From a checkpoint of a small transformer trained on Wikipedia.
Architecture: LayerNorm before each block, rotary positions, untied embeddings, normalized queries and keys, attention and MLP in parallel.
Training: a variant of Muon for these matrices, 149M tokens, 9076 steps.
Each number is 500 + 25 x the weight over its row's rms, rounded and kept within 0 to 999. Layers, rows and columns count from 0. Numbers have three digits each. The size before them is the row's rms in percent of the matrix's.

# layer 2 MLP down (transposed), 256x64, rms 0.24, rows 103-152, columns 0-63
121:459493478514525505535437532525472460475506510479492496540525503517514489512514518510499493480500547490505522524551537556475513495475474529518469468502508487520495502506458466499505495487447487
050:532443502493529521487495513456456493490481501537520485495511468545496505506512465526464501491489499492501531486532541484521522491424478552516512461508505459503515503499506499502544513491513521
090:547505485495484541493478546521502474528470485495475489560514452498487508513503490493485526473507532484520472527515489511504487489517478520491479518477562450511452475512539481515485461506481527
065:517486513489485488494503513524489536463465485519458502524470519524476547522449510491476486476534502501484488494546520478476461526480513512474506489513470518534506486544553453499555493509495505
097:513462456529479473538481491493500519500495506504531519475524528431482512520504493500491487521523521489506460532514504462459510485476480495521486531488533456550490470513510497554499477525535493
056:493484521488501520523466501503497535509499471505490494467515528489543549477546505474478486485509487492512516499537494483527519485457534516501497453459455478518525501442479513517531446527524484
034:474515509505521501510469496481524506503475502487471482533509517489521458492534469469503488478499487491501446521572512511530548492504456497476518492541459523466522540501537504537487488517464502
034:512502480510517490538458465487505524512488538452494514465491485472469491494522538540504488504497509501461493487516491540513471500502485482464507467475549509509480549490517551559504534471511496
067:545494476532509524489541525482518492477499464513535475504533506493475500495470483484519509474512478440506478500499544532515511498501512495483469461515533485537480540472495458490503480504482572
110:474513486506504517486441519484526512465484488449474469506467515513516522505446480491498502481554483494507500522500491469535515511516443525523489513524524473513524510491509513495475549468551525
062:552498478510521509501477499475519460490503503503450500535490521557517462509484524489464458499525484470507568517490485545488481472524476514498526522535510490512469501489490524470521483507459508
066:525498484457486508487510498470473474519467505545479478521481478506524484505456457456490508497517485514559547523495566488497488492489487538498480519485510496521510513475488506553470529516470511
053:523509454547492461499499512494503453500504495505502450500495464500496497519505508517493505515475459473500513533542484556528518558482487474524504500471453487512538504473536498543515517494465516
213:534498481516491495529482477554492419500496489471455502515511499503538497488540524515488517487466496471500500513501533469488465504474464537551499542502473491518485495526537494521469500492511524
146:531492439517528509493507506485449521488458471504495502501526473523521562507471507545530513430510501489500471504484507517501520490528507483458468493467495490522502543516473502532519483518506508
047:494491479526540507535483484488479539499507489487477478467510500514460504507513533483512501518490482459490520447548476515519521511502483484493519535480497521509504486558503421506534532483455504
079:476477478504500474496475480498519487505531504492462498475535521502509510475502522448500520490514546528507418484503486501511457524489477468469498477506515476543552524515543520488519518532504523
085:494460476531473508500510468487456492520484521486509473524510497462504548532518470518543500467507542463521561479470460484499513508512510467480490552514513507473522507528490510501472474532482497
210:491527508490503486483470497470506521481508528514537524484505490530486531509538477496487470463460550535500545520470468455457491491514500501475474515511471487523542483512448509534508480491538525
130:512503464532519478490479512489456492496523474499533503495488511483493549475510484529482512456546520540523495522514486513483472443453523492551463500515468490490508516525497464530536476473510513
078:503487483522492533504439475508476493523532530529470479437531479511467519527510507482513506500541521485519508518493489575504493493480516508478530485460489499501502506507552474453498487475504487
086:520512549478486562492499514496482513511519524514498479495467452476519533477504498489504485514543512505547527517449481512523489492455489487541468479466492468558479491474486518504497518465503503
045:512480505503489505532489547534465496534496506528506466524444504437496462506513482519491472470548483507509512518487509519482535486526458500543497473461517481535493466494505543524501484512479515
062:481517467492494520514454506508533504490542479529455505481483468494521480544534454531528503476501506534482498524470510487519503529489469498452483494532468481526510518490529467524542485504548480
066:493463527562477454508456550470478498515477524515505503503487481489478493493480513531445472487507540523499488494521547489530516493539511488513502498491556511535501493494455524464502495483493493
054:499475476481498494489464529544517472534501452484473537476537479472493502504467518512470502481504484541500465523525552523487516506478534528460468537506501521489478513491548526469517490477474507
053:495491508496512481486498485506501510482499516479494477511533509511471459529455559492511555515499509530523458504485515523531564470490480473490449527504496494521518508537433473494507514476496487
034:497520455479437484523503524480517450495501510524518485511535525485489458507495517504532486497503483487518463527536496505525498503489539464531446480476476485538513527494493476525448532515528505
066:513478520521504510504477502485487503508481539494508479521509511429491522513524550521525480489518505486512516513471468520479464495487458461514478498505537481512512539525416481493464530521509511
082:481456455508470498491548505512498515474519539540487473527520504492528481461521436456507485489458491480505493492505516519535492521518482509533485505509472491522473532531528484545499492480484536
132:507484519506507536496505529522494492493518499467512448470518506487494531542532455497497501488566483482512488474509475493436508520509442479528538498493477474510454527530523498497525477524498492
063:552529459503540491487468514508485466499532513475486525499474507468508492499500473485463459522516520481490542468497484465509461582518513487468545525490492506538507487499512481521511487510506507
077:507480509527480565427473473550471476531483467480487500504491523506471522532511502521491469503501523485514496493478519500516528492511492434499490484502497522532513526518471482489509472504479552
185:489464496491460473505461541488502441514462498518525486515512507494497554505521461493456497531503509500533547539548507484528531523508468494494489437513497497525510496483482491481499485507527516
063:496465504504518525528482459459484460504482538507533486492455501539497468491473535486535492487481497520513553480458516479507473466514508487560519477511526495514528479496551527499510497517482498
089:499465479516487499491498483471459494493539478499530463499519460461507481495507550497527491516498486522506501510436496559485554496535514497502498504500530471541502483491520486492460515494489560
044:552501498511500529526497466523517490516461508472500509537508465516490498463520510460499499468497508556481533486520462513498481470467526476553479512511515446541507482499484476490504473549509501
084:497455475507531503512525520496499476465538539488515497534481492463471496536486483476509461505470506515525510464517459483517496494517495486484529502529507479505553531470494477496544466481527563
064:472550498505527494508476538528525511511493500523521491463486480415507497476510460482490463529494520523507496488502531543485499487492524459485485481480475513529543478495499471517541474502537497
056:541448504508489492517460495467520505493467525541536485478493518471528519444470543534493469481529523515496522487519500489483490499500495517480541446486479474517541494496510536494468531494509481
039:485495494557499501498518504489511521498508497518491514552486443481499461513469464511479560464487525510491468494476477549492479512473477502485524545511501453492530519524538509489491480454510502
108:509503526485529549474495515486470518522486532458506472444471498448511509524481472480489521521464488531533502515500515512489532485494514466524480504490486496489476505494546456519519485533466554
048:503497483537486503493500507439503441483488504484515508510546491472504471513501521522564484529461456513500537491534505490470521475487486484545501540481528490519479514520498508547471506469515489
067:565498474502490537567503515504470502483447475519466510521492482466502498474480475516521496508492516476476487514512538502520522513557495522528476479492490451526523509487482487476517450500481495
233:476468507485504496521494512476490512511486507488562494513542537503473519494482481479488494514479486440517503478514517523539517504520498530516478424509477474508516488508499513533538429502478526
113:467512453507494511515481471517473485481479459523515561526504536490476505494526509491462514460495546491496498521529509540508483499512489494480520508554475474487525499545477530532480480452489475
059:486486467555486531531473471500505537470516489453495548486517485491527523487518486531466456471487512494515471490483546515523498495526454487495508499527509451507521491505462510504551488473480510
059:524490483478506487498433512530511496541543477555521481518504497488495500488504480504501548474517475458489507505454451447501487496492495505514525536534529455506492500545511492516503520510523475
076:491502495519500504507481503471488466511522481498526497503514490524524490563511508492447521515508525489497484471566490477479521471485476538497522470469556475507494491530522435491479486492550512
064:505506521540492474497523452491522462497513512547509488526496504499526496506500487500511471464539503464463522467555484507489478503542512503493490475547529428535496467510492485535526493497486485
# layer 2 MLP up, 256x64, rms 0.116, rows 104-153, columns 0-63
042:510487525492494479484543483534498532474428512499523538505459521496481475500459511506529484520474489496488510453511513534496515518512504523503524530499511525502484431489448477486517536496476476
071:481513542494502451465548511485479503499497475505531494520501480498508469514476537519507473478465513454497492560478537472515494505539531531501510480480499491493497490447440517497485529510475480
059:505476509486496502500534498513492511511458522489515516506489528507503492519473527507507510531462516446472474459483501433480471496501523535480564504478492471515470479492435501487464528495470498
080:477530505471467496487541547472490498490490500503501497542497474480522471482519517499500509493472461514512527460461512462501464494483546547490502504476501498460521504451490521504469566512470498
054:486547542503500485487478510505528529463449519511535538505480496505518461450523513520533499465467491464463479464508523512500496526525515525543537496468481515505508495472500479483468531513503472
042:485506538510465480487535500496510528510472503483541547526484512521500493512487540520504493480528522498483518500460486454506510514525489512520519536485506496526484414449488506467520542525480507
043:483522502479488532517555477521525520521521459503520523470506485505506467480475508496519497490521463452535533509539508486550474488506529507499521511524498473513476461473479542448487498532481467
046:474503502528509488499544486493542528480521490509529518534512454520520450465505497516501520510524511478462526495488507459530480546504518514467530528496518494485493457495484539488469523474462448
088:459552532492505547529527498551521514456485476481518524470486493530508478490466503492505538499509476512461511519503504450524480499520527515532545544495502512480498505480500476471495535473486471
065:477554526499520523498505460570514501496510495465510508493482478549477495475488516540495525511520490476485474464469559470528463475502528533516528508523514503478507491466507502526499521525475485
064:470535540498524524487542516524493515499453514497535540541502509534504473483512534548503506467460515514510471516462489473485468472532537502479517515487482491534515510472474511480494531519473467
043:499529542511523517489561502503532555492478510511513535511492539466496466498532491521490534481492501491516526496499553451495467504511546523521543504516482509491498460485505520483503535525468480
247:497494496485486476521522502542454493464490514472497513533524500498526475503537528510526529502503461476511475497490488407474481514512495521491546533506475517488475463484527535464505520502497526
138:455553495510505500500541447481510502481482499480544513498511484533502442457497522556488512487537509491511505491487527478515469516503543512538530503455494517459483481473509510465490493506485501
055:481470473504486496511538470559471506531476503492528526533489493519502481507518511512521512515457515489478487451504492479500465517512488527528538471496499500460491505482490495438461495511456442
084:516518514547474500517509519538514465539435511520501502480481506500513453497477496530529516482480466490483522521429528485502486478514539529510537503473493509527500485487485522517462512502482457
073:514510508490479479511524487508482495479465471498537536501487427524501454470523488506484474490470502509489503489496479483513459521501528522504488517526484527432501463483511499470454526534461469
187:482524529511553495497510484504506554503452491521540525456488468535504484487527517476512479489504445492526495527483516472466492520551513490481531524494461507512534483484476519502481487460505468
090:493524532495522462515525507575506524501450490518559526517499512494512482513497478520507504495482492513469532503505521471506472504493519520527523513506443486485522470486481522479450517549477472
076:507526537474461499476527486531506481494468502486529516502474517541552493486485543501537521524451476508503536506487472486465464509552531543483503518516508529499474514488472504474510535472475504
081:485461529493504476473523502513494539472469479498504523501467539492509491480468542514481498519499506513478542522463534492496426514507522507508553510509482509489503501476484535511494549518468447
044:488492526517486532491514462484491514490489489508516506530494471509478458458487530498518466479487441499515459486470506480545454487499504519503530494483524496494470459466445498473464502502455462
063:486533541469480482500518527515481550466459502480537525535505481512528506504487519514502516517478461518512514495472492525490444523511539519498533528480474497474497519497505507456490531472452455
070:519543538497497504487532493516483516502497499478528521498468493547508467519501505483520482459451446501494477534457516494498464505516515504555551486496487475485517445469474528504468502502503480
060:507531493482483512516492491483507514499495484459545550522473475537519467477498506485517513501493503459507520510461476470488472520533502478522557497467477506487462483492454523489477525443506451
049:473524489472477522500508461526502487484472472467560532491470535540502503526516493508505519463482513468485517521483522508530460515528552535514525470487533494489501489454503485474454503526474498
044:526496521532499487498566481536540501522475491508522537492541520519511444506491501508551527521528473462489523510502508497495495516513523524466560546485513515503497494479521508488498504500459463
059:464506539506502479552546468489493496492468536477528562532528534529523495518478524522515523537483517523501470445492515464508508506499523524515522526478493484501476490487498511469474511506476463
062:491543520495489515475531479560541528529453478495510528488509478518489480477498505507534519524499493503495517519459529492486479581514523510515521511485515485464496496494506501504509537544470455
117:487515533494490509481520494524484483478486528514544516523507478550493485466482479508541521524507478473534489478493511462503507492525561528504551521491525487483453493461508489472511523513463445
052:492504516482494528524527501497537495503458463518524504517506442513520448491544515521514492481502520491456529458500535499535505474516495532469516542508515489462507490493457519487476521489476446
067:461498535474502500513532499485544504487478496512535536532493538527497467482504496510517490545536496527496486528479527494483473525519536533529541495488514525448481524491498526488514497563471468
244:511515557520535515485512518477480510483484538543523543462535510505492488495482493480524483482505459502538462492455497496482481492532517504555522504471491532477520439468505499475506518525501493
063:512542509512524515505529520502512544512463468499511527534462484505533484506494517482527491519471466530494551440528490466559467512493488493517524511481517511468504487489463496469463522515483483
086:478518491479456510537532481508532520485475487480545538513509458510478476488519509512483507536522472525492458514507488463504485562501534501475528523510477499497476491485533526460499538485455473
051:479534511483465530513508506516469546519480462506536484486467476519519470487471498487495523500485447478505523460500498489486469504502526552504507512510520482492520491476462496448469539483441481
079:462524526519544522514503483535531509492461502495527509510470485529554475513495482492525515472466463503485510467485492495487480541496523511538494530491490506479490462475516540447470552494502472
055:479520511523489543536506494472496517488477513510519542530497476518502474465476525507519525479499471462528476482460531442521505519498539531517520485480541522498510460455481536482488504512459512
044:486537508480470529509521460496509524496471462466515549511487480503530438492512515523487506469500455451506515465502456494528479505509515491484524518503523483485441456482466518481509497489501485
045:543509530493514503517549503544518496500506515471541505516463495525508489495525499537503517512490527473514493492452509441505454516515529530515542481475494520465481485467456484472515506453494481
109:475517506527517522466533484450503498494453510502501525539484472506462480491488536484498523485507479453531455498447526455500477490527525521538520504500500526510495475497475519467470459493475477
056:501481518457529510485536478544474524504439466510537505491512492508527478507530471461529520502514521495531524478480502465492486501546528532487527516499523496488518491476443508485493536502459468
063:496547495498521507522514482487532535452471477489549527495544458546498459461508489507506489508491488486504472474492509509489484472504509499486539525506499497460503477458483525452514506560502474
250:484496502491496488464536527493503517515433463512520507502531473459514509525476535480531507489492491517546551497496508508518467512502558499472549515509474476499466481508462470465513520489515475
097:484510529511487491489511519487525512483440499533544558502532505493497461483479536537490516490487486506507521492477543463491498508529529531524535490482490494485477475479530481478487533458441495
066:482469540508494494492570482492471479462451490534514522512532518505495459454493516520507513492496513499536472509451511452493517499526515515516533529505506510517470487501445488466507490468482500
052:467541526507490519524534505518484489482457457497564577502481457495505483506512512511498503501531515504513488491493521472513490499516528531530537520508525489523521492469487515495449543525482494
064:428543515529528529481524454486519508494479488505539527513489503513514522475497493519496523517499495470505539535484512468471477522558495528516533514510510523491491472487535509468476527527482462
056:530522533493471492474582430492522517472498506527497520533513491489504458495496543515527512524459470507499505487477527477524445495497500524484489510506505520467469489520480512478495530491486509
037:486524508489494494511556479509529538534513504500523496511476466517511479508495463482536530489505503479521541469559529491551487511523524498458528520530530524482481478508491529501490488511441471